Part of a small language model's weights: vocabulary 2773.
Each number is 500 + 50 x the weight over its row's rms, rounded and kept within 0 to 999. Layers, rows and columns count from 0. Numbers have three digits each. The size before them is the row's rms in percent of the matrix's.

# layer 4 attention query, 256x128, rms 0.206, rows 250-255, columns 64-127
099:546538487455515575409493457485550521469511461476503544542506553440617486409544537471535535530504546476395548485553527415495471420475420495553530557513557527458513388481452506535510459575585403
101:518510548493476416503582411523408504503568510518566473439465451430488504572518548527474465410474526461485515453483577499455470537550559436468481532549556491563577611575479559373504510540398494
115:510441474496488457493461579435579492517551466444487404591467508507468500471524424454489516561558487488615479450495506524505479576432520547497421438463478531517451545535557448463584409440453551
094:505545545497461545580569522441499532495451550441536409487471433488442493565572509490471536425497503513440534499502581480507499519474420471577444473531490473578570531613514436513421528510467488
094:571541442577510462459521543523570464418512554433543527504583542570475531580548515493533493501458470509455501547540522452547543542527470459422559453493429443496494458501517437521409498505509497
105:491503492514493462554552472460473498517482450532538461512475458464426475528548499462475547429536587443518536483504539509460482531501452462430458529515609518579510586545501555441537407584395468
# layer 4 attention key, 256x128, rms 0.204, rows 250-255, columns 64-127
109:544421482425505507556474470525577531456536449505535490561491476412542505484566485485502556383398555518516550551495546496540458507490517500412506541545498379456484437487510540565506512546623453
101:524501472474565595512581421510521510464460526537453480446524442548537539566482464540514476491531470520436622433457620483354501466488473470468476526419538596497555510436597485452498523504480566
102:507511476541478443443478645554445517598512517531519435523636490515502455560568543468521564586536484518504450527510471507534419458509530473473522517487381448472565620503429459516525475549384502
115:415531437531476602508538480480595442447544491458522434516545518526464496556575631561498447539515411538520516622492562498545554477502379486580477498487554509456529546531510535513488427473409572
102:567481522487426361496497521469532486463480397516437502460469461540473521439541447407530499569479531499528406474480410533534528475512550519597533495541471489592475502569492555430476459501545458
109:421519367457510576468506501577433492514516518485529517545513449471440483536512526642523452478499476476488509546513581472470538497512416501485498509395505495443549527468522513522550446553417586
# layer 4 attention value, 256x128, rms 0.204, rows 224-255, columns 64-127
094:569521485534564344429452520436419471468474482531475560598502525470567439459527501511490534471451467513567541471543432585451484468452484492479441538515498588400526434505579512464438384460664544
102:583476486469466426516463535557584520563484414446410568440438591492477497476537533518512529450515502522494432550525494557527488615552603513492420644468473547482494514461524415467565523522530510
114:549451442566575519467465604504525526478510517436542541491533488448503438480557436533469555430495466549475560538544443546601545475596596498452519498518452407406492416536523535572514541506526511
089:534468501499552592510456460512460557485447499525538469484492505521574561444452414575462483561530354518459561466552467452478517469519466533549514474540505412564454525530531480392502510486527525
085:541466409470410466444472582513464371433564463543474532515499519514542476564548509504474530510486524611547528534526532554547479467550480486449451502544536446507504432552485553523578446440499533
094:503476544589613498476489447443528552530434545392516502573532432481506455438478540520531496478516510474441522476457598459430483484501416547492571462481422532459523682506513512432476516481484546
086:541528531540440428542461508577513352528518568561462456500456455452547443522409497448504480467499473563528504469489468549429489443494456454550506531597450479450554421503446487526446461550570485
089:527406487422410462540564551513549473460554484623453534458511497512527485518430533498550491492584489509495501573519523486373481364550479467467510445515443425585556489544423492425436451467464483
098:501614534495497439480513412497614553464396486462401555501450475421406483502556523445517489498476607421543494584494511532487550493458517470545479530444590597454476455421508493436539437491558491
096:578491516432501537598627463453493521487438490517545479553485526500449544482560559536511453511500466445478478412483534441395553498534461508474515443548473557515540571490454462419607535444476498
093:640446488442494497498561478419451562521458477529515476598494497429445503450564580628542488534533583523509520520441545479552527475511451499477452466479496522439548495499467531421591353391522529
096:559564431491411519521487581560502442426480439531445484510464540499448466510556464452502484478491539458509499488481448510552524496563566488527508545502591439552455426453474463434547512472449556
080:490519487520413548541400528589459421432566577574500451399502500465487520545484414477479480573510431557482525534545456524523508497509464472539491501584554420479446395546449499566524466523449496
087:532478484557563426557450529416447417490533581447442505537481502571505499483505512464530538561487428448523542366501484542435494523470495535553525470555629536465503426546518476506542426509533488
089:515492484537612479474507513463441542472458507494576510566469453524631528413456422527486463514488374522527544392485513489423461528426515540481549462468470541493482496497582524426372460523579490
092:383561548542455556483417490586514467512529548488534465363502412448513460545481446530454551499456514553473564584507475552590491558480544504509514519517534419456436411518493562613482521642539508
091:445456540525521509482555422457488632588443522491552467497574505538487636531446575509484511510508461446509460500475539433440456544554518579488509489470405530553481620492468518505522660512469526
081:505424415470392496449499467472494556434505533573516536452436449547555581511437445507449438539462393567510585579563526493556472548487524597519445470560539444537527472505444501489488546479458551
091:401418445447454481515452493437506515503506424544454529472543608552487606567532551444475506547584445383550484481545483473496433582516537473490512558522410515542472549487542484493475590524470488
094:517438517539486524470488510536497532553587563458501562524497417525607473524399473485464394487500469566437596464499486450460490425525486429532610471524444474539617463526519453581414540465515490
109:446461517521554617544363567550498510571543589468537490435431515552446487513458428508444543531466387542448513430545489518515453525509487542572533504550546428551470460512504496544517532518493469
094:446485493513564586548491492450438497542499521440536383566591529580485574502538493569496534535510439442456519372494556441544451583442445532504533460525586568538467504446595529438572589533495528
085:385395498482506493562480497457531506544528449451497540508490504544421536516540570450496549445520443438466499480532567566422503536441529607545486488508486555475544532551488539543474402525630480
087:520521575587563524584533554549566546499402573435532496456516499518386472466422487471516514383495433483487457403548463540511501528501499505496594516499491475436494496464499471497513594590499468
105:549470529505528481532457500582580525557523483491388551483506539490519476531540500504524589466458465531547496519577573535442500484553559587522349523607438469542503557524467562512506477548534516
094:459504571488446513532480464511554524526538526472401455487483489506450493483517508479502504547593540400461551493457616455441443499416512507598571436549514507552497509477498443370463456461436475
102:559405540594618506491496486487502531487517532433615518530567396518500478460433488570546506459459531603395491533536537537531541456525515522426539466423478483451567569503530434490496468467570495
084:532558510507496407524477494418491483497475524485413543566467494466436451473493529476504486498408544433515524455544450544428522400458437502593473453548538589459493441524487451430464395359513519
079:546465459480567409504499550425454501500536453457408652486398461517574459549581553389568458504473516516544473500498524470470561460516554510508431468467541485500520533556569425541483384365534519
091:476520440465531499507522505459573546498513415472474517487521555567466509515638509474523554425460521472477398525477579541581483563510591624460458553486496560508536602498519463491615505537483556
088:378536572506393548569483457534497551491521552534541399446521485484451556549394496500435509521576476421504558429486505451447433579466507446508524431561422425558531469471454565466503580586480483
092:426544529619529564477492480519568494533452549389521469481502473463399500524512409459464549448461480502482480480498492574608570530454511530458584501532501459439498461481585539568535557654536442
# layer 4 attention output (transposed), 256x128, rms 0.175, rows 224-255, columns 64-127
101:463443509501422607502545473556586532502519461450493387392457443544462510551513487469498501444487536546512478452465535466558511515505538471543553490522504430574483532440411527454599508559403516
107:459607536493599570518480482415394502549585517486431432579553465472404530507443553517514498563489607495551611512514560443494553456518472474539556438474614461485517469583543533584528580485460524
114:429468567508452410603542465501501441552397524519476477459461521483468505534383475587531556527498576491510531529491542467487511581531459530548541520511480515587485473448473520420455510484519502
095:425501461546530426514541567517559512481536466567453483545520551551507453450549521348488513537496442498522451453438483611409478447393504493477454515476527539506516582370490436556496487451421512
095:435461522480504501557514447472511581509449488427536492455543475472450478456446481551571452494521519352504507554431490455580481572534480414602520459523359538578538454439555409470418493600494460
092:546479495480437541453504559571483487500521474596428480485460472549581492507545464413464510520457475580509482418598331537446508452413572530444519511536592458474486541529466513461516496490516529
085:497497467491473565438524478480516617467549374357540542434522482543473525521572510517484484508513543477517502491501517422603493526535537432417495420497463539549501480491484538488555439530496449
091:464484463541533558442465511432396468491516502413499477517622530581560555404530534464504470456548440373521489527516464500621468521405505429474532495428476609448510556477568441521513506520476480
097:516510477500508591505470506492503460562549498516538497541447433548488448510395484504425527546492488679539539362523542450469535564506477538523527471544543458493512490604442472581507553557510483
080:511358486500501483459451547507482470456533522540392450487558488497593501412488469390468516484537437586533506474539357557480476472347511507496543524441503492494508616490496512486475519485478573
076:428339505486464493512482534538485481450535522521442428441546471535573494473449425422439568446518403513538509471580345548461449519401513520544590521457459500461484562537443540457477563598484532
088:472511462482570522488502448409480516522514458454541502463512492560451490506441550568457466554543464517531557586514698476504444583497470455576463452502464552513565435499568474597438500542503429
081:466600492502502485550556460490519546525492437452605589516456549522458488513497536548532467511512543431475474536419630451548471544605453477508430447503424550579549412434550430517445469522518412
091:494490446461473608496474531597528514492438409580569454492440458547454543496514492472507446452488524544494455595513621490559525542440571455546466485468427508537494627440453485487520518515484576
087:494467515512475508468483526546573486518551509524386415440504508534476499565545535492430533487507493529547478449489418554456540389418559489510462604496596427484465615484402559477583542444416565
078:520599512515494448553543472499518510564450497464590592544432539498445471572486501591528510542471560480497466511461618447526518533664440517498455495537472502528506362519509484527472480465528417
087:574485558510522469474466528541469400409560575553408526539527519425531475459524429450481526464490475521501502534563403568454531423435497521454579515440593481405503553535504552464463458451483574
089:477486476545614530551468591546520440568566413415475437569581565532426467410486526484545539543511493422476447398514474561493486445429459420564482506420426529452491571449544418571491497554462508
092:519632573529584517470501501508400478528514550475472496599547518472503481447499528539554459448416571444431497534498614520518500412511463528496479471440601472515542458497580466604498499432475477
092:495411463502464536461439574534536541480505396477536394498513537565474535465598516509506612499494479452474477476537440511526477440430543451423464483525442528437449555486454611382599457563539510
092:465594482508535446589534526491505515521478390557451535588490551498473550524548540569546465557458616514467461537429616445537557500570500523423438499505477529520458505466520483528507547468521478
101:520499548537448448468533538585578517456416516608535553501390495442544410522525495447470440541442482578518415570451465619427500451557496568500467526480429407533477513505460513540411485423537474
084:523512510547570510425531541554453533525465535517407444585529528524543517520498484545498521521452561585504492522517410441551595452497515480468544518465521520499385593563428576474582581454494469
093:500563516501515444517514478504489439497470518580443574535425503441504522559499501556476503584483545584530489580485543478476530509572562551490446518489596485542444546558460563502439473410508542
103:443508499534518467486545503404419435491498465438478510544553554499509545432450479475555471517525565535475485492494414449530573566530513484407659452420547561479451438427516432537553532443488497
094:536555415542526602444467547487468482529499441483519565583509495602580512491509543470461444547466466586502435457609424532477542490477532500390463499463508531401500507557489506610553505535583454
092:467491528455370499498529543549554513519475530600469452412398538469556451562547462405471568486541439470585529464499358515443531431462525493537547502574495479492445552497403638383488513498502576
094:492442430503480584440514513559501522461563411532508458446473485606531544504548487437476463470554455630472451437548545462540494593425555457457504472496503503536467555428459504490594508623481463
083:475438478497494613419478510490511517487516449533486341527598518539414557457522433490434534437530461477462554504499492480523489476387563438507556483492483578439478547449455507426553508591454575
096:580501564540510522422479478510450435568431503515496477584471465418492487491400510531529504553481526530537538500576415486434540500498498519580546493475560444449447515574528505532415572418543515
091:590502524517525437462476530528498456487481533424529656585522569465570464452539565513545464537451494513487391547523483544500499468508439555411527549437506505510533499541558492604426461419585420
086:543581549488479465541525510548546488533389491544563560523395469460513426557468529594472485585453587576491466484509524452440505529627499565527450497570524480538469442549434511522442486392573473
# layer 4 MLP gate, 320x128, rms 0.224, rows 0-45, columns 64-127
098:493415578501462562529483536478408625405458433467438448456400573488517447519474476552547553533499497417492452454552560497482481549501431532553528628462459570483446503521486511484607437503470543
092:411503498515451410524493506492562469572505572452496492524452493465581555571598437471506466565421607512438509479473505489505476522573476536418572537568497476498557418411500529462516503479506460
101:524463416510489366473554457530492600527507617470469479524439494521373488452453491506493475514469481545483509533585514491576457533454422591528471545456522490478511558511493546564562516526452525
095:536474468547542438494494476522477564553402433485540502495461531571506504444493421425502465521590452543471433484501442555580467484461512416507484552411384450537493544555521426480439489426440493
102:341422414489586532538421477468555524424569511470513431497494455540497518487581519501583479467566549533456386549475525417606584497539566478452388514528518422471451486543487482474556507461465575
094:504516355532517433469507479409472515544453533492467610614406509510515467506599582531575405433442440553512478463520501472525544433446491470496457440498440480491518445550483448461498450480525514
098:463465534443484561524501553527573412472461465447445537505445569483465499498489506607518547487436475572504472499540511469509517558482613505542451607491484394479456463460517545524536453527502594
109:618424490483420489477460463456490584496505508551462545522440455543534502516470519546402421542455536594493578431519480500417518532580488565474523467485538465540496481555481453551485393522618450
101:499456536426462614585574487399539480382509498486556422508480598499501470507425455527585472421511502422598549554550486524413424547398533491549485532434530480521517435570501489527537558424465357
101:499531556454524449530520440544480479489545479546515384469563488569504496515475468545597542462384545474510504552385467481448490515419555498485478576536555534493455406549513584527468536531561573
108:601404467457447605454510476522544420440447525466539517557479513518549495498381463415455568498536458561494522570458548414510500452457507468431631499498473461417483451515456505424532527543489449
108:476550531482545479486488459513479558501500569496456524459466497571530436550496543457506428497434459544484548467392464502550621489503481449656446540526548491470491599470517471504493458591508475
098:443500465487487529472532470483568508486489427432507519537554492512547456471478495547591463477557469453563354499503497419504515519491447525533507451538472401522539497407423526441537592426424518
095:521429536450591480524491533521478467544528458537491486488487528434547475478553431430524594501494477573480521489560381526608482470500454490465410507549516526514569487515581484468530426497596430
106:517488452553485464421445482502591546478561464446444512498556520478529465425580491507478518502640389555403448501517557465430531528459458548466626493556487530613525562468456428519437480458455391
101:430417386564372567468529547553457539515536560472500528420463494370532605506484533461559463483474532486508511496521585527540469519462423485470517464440531475460490501491523491482630549517507531
098:458479575586547522500488455509403506544565672484471529517546451434462459576513505601417452456495612495464452504511447406517576446489536572519595405546525513508510461449448479469504518473478458
098:474511604529447526558538513475459620510514569556512481593532435448449438548512549492580543450525490519478566554487489565447477487563505532540559499505521499392468514555481411472466513560501511
097:528463546527628543550434493468484460544415535566493396481545494523497511499597594480419419552497605531563494454449560468476580452509443511369515520494426492502408443459466527510472554408530528
090:555593430555596499464477550470482485470541482475436436532559503536471526529494572588493488554432450519484528516454489512581514441468488547370464512549454600492485425457374420487543513526541425
085:470467480535446620481542589396505501469501562497487473466547488506511467489548408514485569481524475563364514546491550400574502523467472511482489394521529551495594566494439451484467464456456551
103:496339547465479505493464514499446506495583481491484493585513413496475557473526562489465489543454527555521480482552595440430535548566470464509560510428500448511498474486575460495527416427499504
098:536449440532453460524553517476558531506488576451430628493491535476512432452471592522560520497500494652530505434507455514520471519432414478523469468513506608546546522563543424597644420531516453
099:530451518420565515524538505551499450446432446563588528456534507456569516458509476466314466511505466574486537468566516606471551549528473536506550440502546501506454474456459504480509547545502523
091:501434534419526518502404496411492534511581508529571448457523479517529495484481548513415547494457485480497481535495456488484542423548530416573513569493500596554495502447474539370453438524422440
093:496594504463446513479492437556509463481444554434602482538507575519534410402538506473559470431513542520528467484548416457438456585535470522475462493488490526536419461520415538508478535510442456
098:458390529495526438475494549588393413499478471546429444458536467603464499423569530495458447554501502465520520447494451410476506464540571564590478525566497549522494416495474483480508474529472461
090:529512508532552669496493448489572551498468458436442553543491517543493502480479560382455507460509455489510518561564548484459547480501454394591564526448543572490545527494612473477456535567514587
101:418480480426499555437569505428421436476466483533535510574438473536448507495574501633486422494451541522443487573479454458544571541466490503472412509514458476532489516550447529471455490426550493
081:464546472564599492531535496524458527461471511627584547523485485596487486520511507535521532486447524453539397531523551434457495542502488600506462542446495405577484440494441435482489507488444537
098:486458541565452479492424498430573563588495443442526539521468517519518399519520403582510561399512534561562477454490475395475496524598527531563454457536596500477487535576519455580569447476512582
100:477498533466506530551512521574587574523472541434523494500501509457482583593553580514547495474458462408483465506592509554460471466471574480615452518447465479505535395585479533521461457413505476
103:505525476480435522542562476497484464523459554536466500530529474576468493510563482484534533481510520484553513532436545536464516568532468554455436530526441516549498458472586510517502503474592458
101:539540543502497456633493532581487461529513551561481521487551507539461451522562467539453533435530402479463429587463540524509471540469613526438562440525496481379500639494514388481475556441477463
107:452528500487518446542502555537462474569493532405431487503514516475547445496556589510552574483561465521592482555498535542444443543467567522595445506540506411532442487427492467495439468564547502
102:410512595501519482497507436385492459509520598471596527451502448493541546427504478509446499437445495394577524531511585546444402482496475453554553528520520481510515461572499439360547513496516582
098:436491507479465550610495459554581383490477438436471443473538482515395474470480486540540522525467533548441507524616501430393452538501441416453489511494530543525595490543480442423439464481493467
096:512491422501457508431522481452645573605516536520438487535475506530478501414481570485542518616455530552463529488547487541486555527487535493387597522523498487448534461499476515454504570534498527
103:543508501482493513557496515471546488458525496417435437444503494482643486507464520481392577609432479466448529529417423515503497561474535505472485401486536433412453528513426526546452524483522594
100:532465482599531500438524460523506446475473545441577515451513469470501413506544564504495477462459477511467489499647463520477506477360478396566516550494473418556495484441342514529533535622549473
094:411434559453415521470452410533560424554465556549538527524541494501552556487504502533503479494490515482423497539522478457516479500527480428511369525528410539532472501501445477484575464471586470
104:522529499445415512551435466576465412531539483503470520495520460484536461537488550477458466493544511513437587624557493513512445506493462554537546553553468475552528531596418499481497520522484490
092:370570507492538452592592479470488488456499511592498432428604474503487526594530549508563526493506491450543519609463524451442476531471480540521500396520638581533494528515535464514516533523555541
099:595439455434366613535470523438544514461505391370553539537544500476497544567495427462492500520508490452493578543569558503454476424478465493515481583518491582607500557547532528483482588490523480
105:541462572514510479459488459524496520528497554489562595427479457489476496572493488473508440519481560443404557562463473482512530464514471511551447453487459436421552517495597596450518489579482458
105:520454524507396438582507427506487555575593433482369496579464477550489522552521519428629465495554535404540558547503571465439448551543455467517483527420545469475629500554457430490465480460553496
# layer 4 MLP up, 320x128, rms 0.224, rows 0-45, columns 64-127
102:582565531489545524480494593488515477507393517541474428451527549484488480518537505522412494528492517532632507498581475481561519561579535454529448424520505576469501447383568498534494494563553472
101:516514597528475517504569489466448502467488540562505452534484437452487491537455560519403427553541501472543546455430465505497511530428517439548552516424515533442529588536517375438502479574494624
100:487546493431445572428521504551487481453510501538429455443614453494554417505545521572501456424422591540439458495441484559474481386512487544413459526470546621532486527543500474446433467536518521
095:440479569545537503534541556550438574566471517525599461496510498499482439426548574483502386476472511536469431572456483543525478469512434526517622574425532456450503543522464504511457538464619439
107:552542608456511392519625465497452526503400527426430609529482503488465481566475520491429473495516457521528539355521417489538419581572505524446531538559527513495472497522413495502504509520560485
110:409593469508453544535496514408523565451527514425472526609469476513503598516443484416520462510561467505529513552442479525509534499447503417447423508518496440526496488475499489528500516540466577
107:507441477492548521572450436532548570480520561491504495460562470444572531492518394496439526551440502572527417420522573600461536554463559578611601466461497437491472563502587433497478491518499548
099:525454524624469561441487558524510602510542490457477513468376425403479490457531558506470536513506504512423455527467480502446539464470545461519459474455412511584473601485519398464423501532536552
092:489410468523504599516462497472493369493509450538496613553543581530585442471435527516554401511517438503542408464466529500472527579434488511559546500449460486463544439496533518549564459545442377
107:446494499564513505541475419599509524499585558464468548496524434490591418451533585536396456633528438473530418489396424594562563444451484433477525530537494433533569497459496473474487517497617549
101:534521531463476428554532458479419511481453483572520503466515454461534481432474488582476476449509490518472570497599506430443519516577475412537424496479486474486490423463445549569401489552499471
109:587375433578493547482498559379477520432497574627448425517468497513522457480534508613498515521487494431487502496484500456507531502438572511493533408599444509471543548551455529572535506466486544
105:529496500399489461539570508470435544492482532512481479539502482456606531505565477523535428502445446524469531543431536475557501447500545493461444469536420521400512547559582428473441468453546433
094:432462473549497499522433400498566452478420519523518520531467425556482525530495561440544528447499452549492492620501579468598451554514619391514496456484478451409530546566456447509457574492497516
100:487519497454533533605439469474554518574525542500422554502481423511389456498474518494481476503531563509557539517523548425535565520531499572523482496568444391508502480407449512488524500468641430
098:478450522493495542477455573480513498474353494596545432478578475510478509468521553511533468553574538530515435457517470457430519425414438560502436464487446540539443497427517514466476499455485534
095:592473503463488574447541523570480545501450470518467435479365516438444520568504458499437495504527508535545600511501559483460488501537487499422491463444529528407523440529504470494511503482556537
097:454416415484561506584562445547424506502479484455417559542443489455548458472477538509462496419606445520499488451498601352488605550535464451559529462483409508422502437536445529534453456547476479
099:541486540495536568519506537577534531491456548487486471531428440539457505557476459549489539480508442558445563540485556361464506486473583433499475429611463504465497520524499536440440511543420478
092:446448539509539431444456513566435531366425487492536464439569444493516472498511581481555537434543483497453559507553514397465460527610459558504584511503520502423512450485531476528498414517549491
085:589572542530482549505542540477590491448585584566516454464479542595486519503457510558540510468496547479539533494432537498574446521551348475506515481453461516559468463443475453457464484492495495
107:547510455485436450573457508532563465552577493429485543526481445556426435484486439479549450512524559551567458598528537538453529588538481435547579456518474462437511460495462545520539492566463440
100:446510525525541450473418530491355488483468551534423517415479507579473497435493479513461507477591445551595453553468495528502511569577512504549503532491538437556474422490572500500507454456345436
108:483540536477477604490480532520443513550470449503593564520523526473503413470479475504360497593499539559443500541470569422511382577464536505569438483501531479518460559496488473519445446470553570
096:545471546529504497425519539521463480525490437536455484524493461525523515584375485551562495432441589438453442524530451481487494474418473550496477580520537507531424501560419401534504509603560498
103:476543538534529530444543510545516495418477400444436537514587487674433517593514457376450514469495523411464484451495507528536559498478444565504476524484495492454461565470512550555533616446479480
089:484495479525469463477494531653510590527381516530541580423516564542438534436589526520459544522476523448491541386562506440471501414504545443507539479491432526565565499479439450479539499545569472
082:481590575533535571462529513618407516552593566525491487471498524502463492476506494487517490518531513525446469467494484518390441560490548390486457437460458539590450367479488523534475495527485509
097:514559492485463501605542503548536554521563493495546513462495495484413554511522550506571417458460514528516495533442550515511463543513468537427448513487450521568605578498521473497477533355462522
107:557435569509469521512446524475566542543525463472435499541462480480473543397483516500473420593492440576508502509475500495518558501496520457433568471478547551442483582540491469507410493498638440
093:410535466542529458560565528567501457560529527503507458525487600532528480433473529540553525490473470541539582528524499486476464517546448467437584338540579326530517568530488509555417572584454454
105:433536441504526601453583493505508497520412515478533428407478447541471492584548497513569409567437517431464523494448516534517499509408474490557593518475431493479551559559428524536430524529517551
097:499508494443564475491477460467500527540530491483475508527484521416533532556469524491494497599497422532438547488502486490503583469412582517567507602478580428478470512547533432530479494494493375
108:484573577532535481482468597508468500541514455494529469518500581549543497536469516555602598591458497463422510581485632562504437511543456524414531511531453537562486528544544465513466477542401545
101:452464529478537448469529570524525544500449591490586514551495476478480466491532480568445554563507508452455518487616549485519454505513599487525536525530530531446615492558437582502477474449436401
100:485514538493484480487542546552536544548470495578537484508529509531485525533473423449558448534546558554465598465503514513525460535438475464461353474453542605534589497482495590567487421461556523
098:419506487449514526509549531560386445597356505456439582491554434467413494504404518443437458449423483533568596478523395541595574453468527483511540495476530540491539519599567487434437486528536441
096:468542511640457388501452543544429460491460605509527466535561414546536515456433490499567461515537550437504506539421562458478509545502533545511466466561472461540526488512517460540586554516431525
115:357447488498465506540541509571456548562541463467502476537440567560596478518363510559510438478474488502587460540557447517579499485513469553594587487566532588453567561444515581462450539402449495
104:538455479567566608463464525482515465546491428611478505508504482493569407511463445566433522452414459465569494523559527537500536545434515569525484440513504515461524553511568496528467599505564500
098:455532523417492541531591531487503407501520429552535438452499532425531531512423464555539572529496467469548442508511485495523380506438614435571487524470441546531486527483440574402485556513561515
105:499489551543534411493569483397539455526575488453538454460526511463578441513482478558516486449516415497523492455466557502532584527540518476627505500486440479517365522475513522539456450428476462
092:442515443602502461495537502547449502535499480463574444465510457497486389437511471460469364471522511546474510383523533460484534546477429398533456569499503494432489487462488519496686461476455580
095:414498522492542509489548547513462500422395471536381497514499527451452506523485486366444469442495499554547504485442472486528517556401619465506400475441367412478427477433370458563463364527532488
112:441462486520526463560496584618475491574508515563425456564605459535609480394533505478531577493567439517476493478472498484451622551544464521440466542599484548484436449407416453523498477526542569
100:487606543457523551533513459517548461468533499521496566557456481541430530446469528499659464467492470592477549534521507526538535420503498448391465487464487407502514452542424548566483406453540557
# layer 4 MLP down (transposed), 320x128, rms 0.204, rows 0-45, columns 64-127
106:539470466444451436493483599462456547475441529496385475518433547557441443488460487389477476518474555418458468449492596520504559521466463513459503498491498529549480495382497524500520534411529480
100:482529447543481574520541510435431453515462536611607520513535614382502483543496529538478416547500518455504500541573412460662539535436436510463445517456496489549534456510564567507445506583553533
103:564515455530551477452455529452490483492535378490518530544486515496504463509530450487499443573503488547505527476494492520507518525535493486501503483462699434479549472530596474443546466649651451
095:471440481478503452522491514373483527467476472572461498480532557511479513487394376391458414523464465500575452501456522498462520418475498523577514437520498482462465563561459462449472464291409485
099:494478492527499450498510611561446523496584544508491608545476397451471473541458541447498422458498495393496464456529530456595472523581429557406481517473421544563483529628599546509549484371443504
109:434464578459496419603521550453454454552539540527462466482438523485483468521472453445471562490566462562501581493414501506457519565422565512522478460565358539509449606517435440478497447566479562
102:555528514522478500465495505556531437493565542578511544494574575521468440459397449485510514441454541450536503516537452541674451497444548545524594471455441551464496619563525490417445532485509483
098:596504432482474567545563544369485486536474546533494517423509548489466516550477535463446498544466516511453540505536527557483523529463515517407583484485454681534556495472484464517503454487479485
094:479421542441537553488532520408447481465448520529507483500516530586430430458559493491536501492483509382540524445459504499490538475451469505498479545492588524513513477472527490525537536415515451
098:503485562436458387551454591555514419464582452509488571526493434544510407528497543471529469469461552538496493545476604578461537505542502520512480536511503524457430501449542533511543467678493498
098:463443442565432547466511526493462515545507491533497423468448396481540565536494493484566498467582544551406513418502456512541574615382487405490517411480544529466545642524562451498450547429490516
111:481439500541524585478522473468481545439490536586497387439470505526527470519540577536436529489485483375586565544496493427592424561384419485503520508504559540422561480511496491468496478435603506
106:474412486480534521483360456444546539521582539529461456451464499459538526540544546469497540524521456494395554460487538474505544436453536460538424599543464516498408531543502531477495492367642444
094:524473531468539506532519430447501386514531454456564492494399548470595471507523531406445513588506489504549558489420529423398566523542505534603541528586439518448499495469524438494508475538426518
097:495449492421474497512564502485506556516510579559513476443524530572512535455474463459521422535484460432460525446475504520600541625412441549510462485499487468581587511493502422543434514507532540
093:558587480494519473492499551488448447485416480513540517501451544549495473404552500513404536580571529441515575522490530463501611530596607591477453627479514514522442502478543467526528480471543402
103:505548487505479519496539533485512401487495483528625464477454514557487523468511512519547506518595520547427501507436464448591432537504511507503476463425479461540489478467459449374484629591658444
101:476502447424508452513496449495550568438462541535564477598501511545590441503397511425535492566544470509499502518564527419564460384518484625527535548551489550452563545472554422527527532506554471
100:566480467378356500479496488554537538455539500416556562512555482452460435549375563434531493554581385515468505556601477533479471482530495545511457558479493442452492558501527447414520511412506544
094:481448445513509504539474514527471506487497515502383466501539483409628516492491526495496539477443460500567526561520513440572448414484461435491518489487531547480386482566544460428516503449486538
093:483410418487553544450543490592469592590479535534521447527577525437521497490474543544502480521478421467453535473605442546519571507491511501429508522482497405451473558597512445575470516301516463
093:523447555500560453471502555493473508529490511553502428504528490506457490467541532452509518554407520513382558568483482522439535496485504433515557541486500507487402517513511555494617507519513456
099:529524523509521459464579588502504457512465431520503497499531543406505415507540590582530558529548461429458416455557515570556467487436522603432546459493488568488496532490526407547466509451570450
103:618464463508543467474517587477580414449558545573515493504484494528513442502524501519462510531561449544463535370458486490559457576523475572462524443465519440566495527435447539566470592490439508
093:452590445555514492563500493424527438465450432459460370481446481546499512522539436520557519563547530502489562510393431488461521512390447480480510528560496493492432451458510450488441537490655613
105:366622517505545439464484550577446446466443511515540502524503485490488489418569463566522499535429500342508488429525437517502497552508474536493476486465477499505483508443555429521455462558450511
095:521444468517499449468536544634430482494482568572520612492498540562416504473373543472515472470452456559546479520510505530441453590515544490441463437496524527518584482498537605518494425659395466
097:505401459511529527423520492534550616540549564464506433538497530419608512467471563573514590462549494499446487463523482519465481408536455484522574496465608490521459515516490488495525524261565476
092:542543497524524399500499431476438528518496467544539417554487476556505447535529510496460509566572518488525581512553574467510432395464507479516533501493525479568449419447545498447516557566558478
104:531469489455552568465480526456550564536562507513463452541487474473525555519532531532508541448439460543456488480503474475609514496495497495474475489458521582510429543550446579567435453282691484
098:405487441482506473546577507570449476477435431516435446478510603400494512519527492558502522536433405423505508521518500491463428442553448475424521428570522422505541489470539487470445515511503456
102:501575516568461499609450453518558472521594495548554566427420474491612481445489342424418550535484432492471426504580458565528486469562501434500393486466509459492485418538513483490558618503475498
095:452515483422450479501373576420503503527450523461508442461467557635438433476448542491558559516538637504513551454485539505526484560567537494502554456571413473559507491489524476489505540641459563
103:539509531426514562530467513480502502529474527514516585510506522537535479451459490563572572454496510544513518561510536508431440532559496535469442537542354506528489500418588446453527530533545443
096:562532526580562466459505575554456550470614462517448483441505530470551516488514634525527529403444495470551517571599540504521475552423485545503426428467506500479528495592512510536533474521517499
094:526476569466459592516491502436554557502568505596580350509475511488507571521552538488511466401471501510477574506432436552554498458390407482531527497529544505531456570635513530511474439382550532
103:538451436472501525436485546468575543457555510498568483603499469383530462497512479541415586470612544477438579475485494433561564561508551456431538506516450494525498570487536514576515502552447497
102:513524579530484499534533465633508428435492464501584444418472483553455540540515480594550436460585619474494464521530472538542484466496442482484549492379584533562586481578458524515533501712575518
112:459533493503430558574560510579541538468465525496538421539401459482475473539397517513564449469483515456537406462589463527488499525537499508554563515507453512484536459506437469475461617430503506
109:527426485464541548423499500463634538571399503536383568479553464456465593459534461572474552558476511501491472443525498443454530506501575575505504530455425560487444427504552483559530399431500463
090:525458522495532469531430516524478571490616471551555536539444432412392556509433562602521443500498473520511609441512564518559552488481558524507643463538545480529552482563498527485480518397523526
099:419497448518494440478469358439485365390487570499438508530439553455499514523614437511501483472483523512475467542485527429531461553471514445498388512516465434540529485549487458616498481519400473
094:461415418611531503538585556468490474475565460477580539451496564473503513499496469552475454440491515468531524519486455502464553421540496378537591470538594492479531521543458499505523440510491515
094:581408559524584446455531476540483505451453592552489447549499466525389478549428511470515413473514528554484546427483509467451460520494497464422481511370496511514590497568536501541484442564535460
107:530545453533447394478395519500494460543446568554540467452417507480493443481526507465557444552494482547546457546509544499473488511636531602502539480609549499536461511447477537489523440642357537
102:478525499490476365441437532457480550421628475529468496516483521483533415456527600477506509497571487408458484405423549543470543503552509537512417510545473482500513582453506509547509491441508610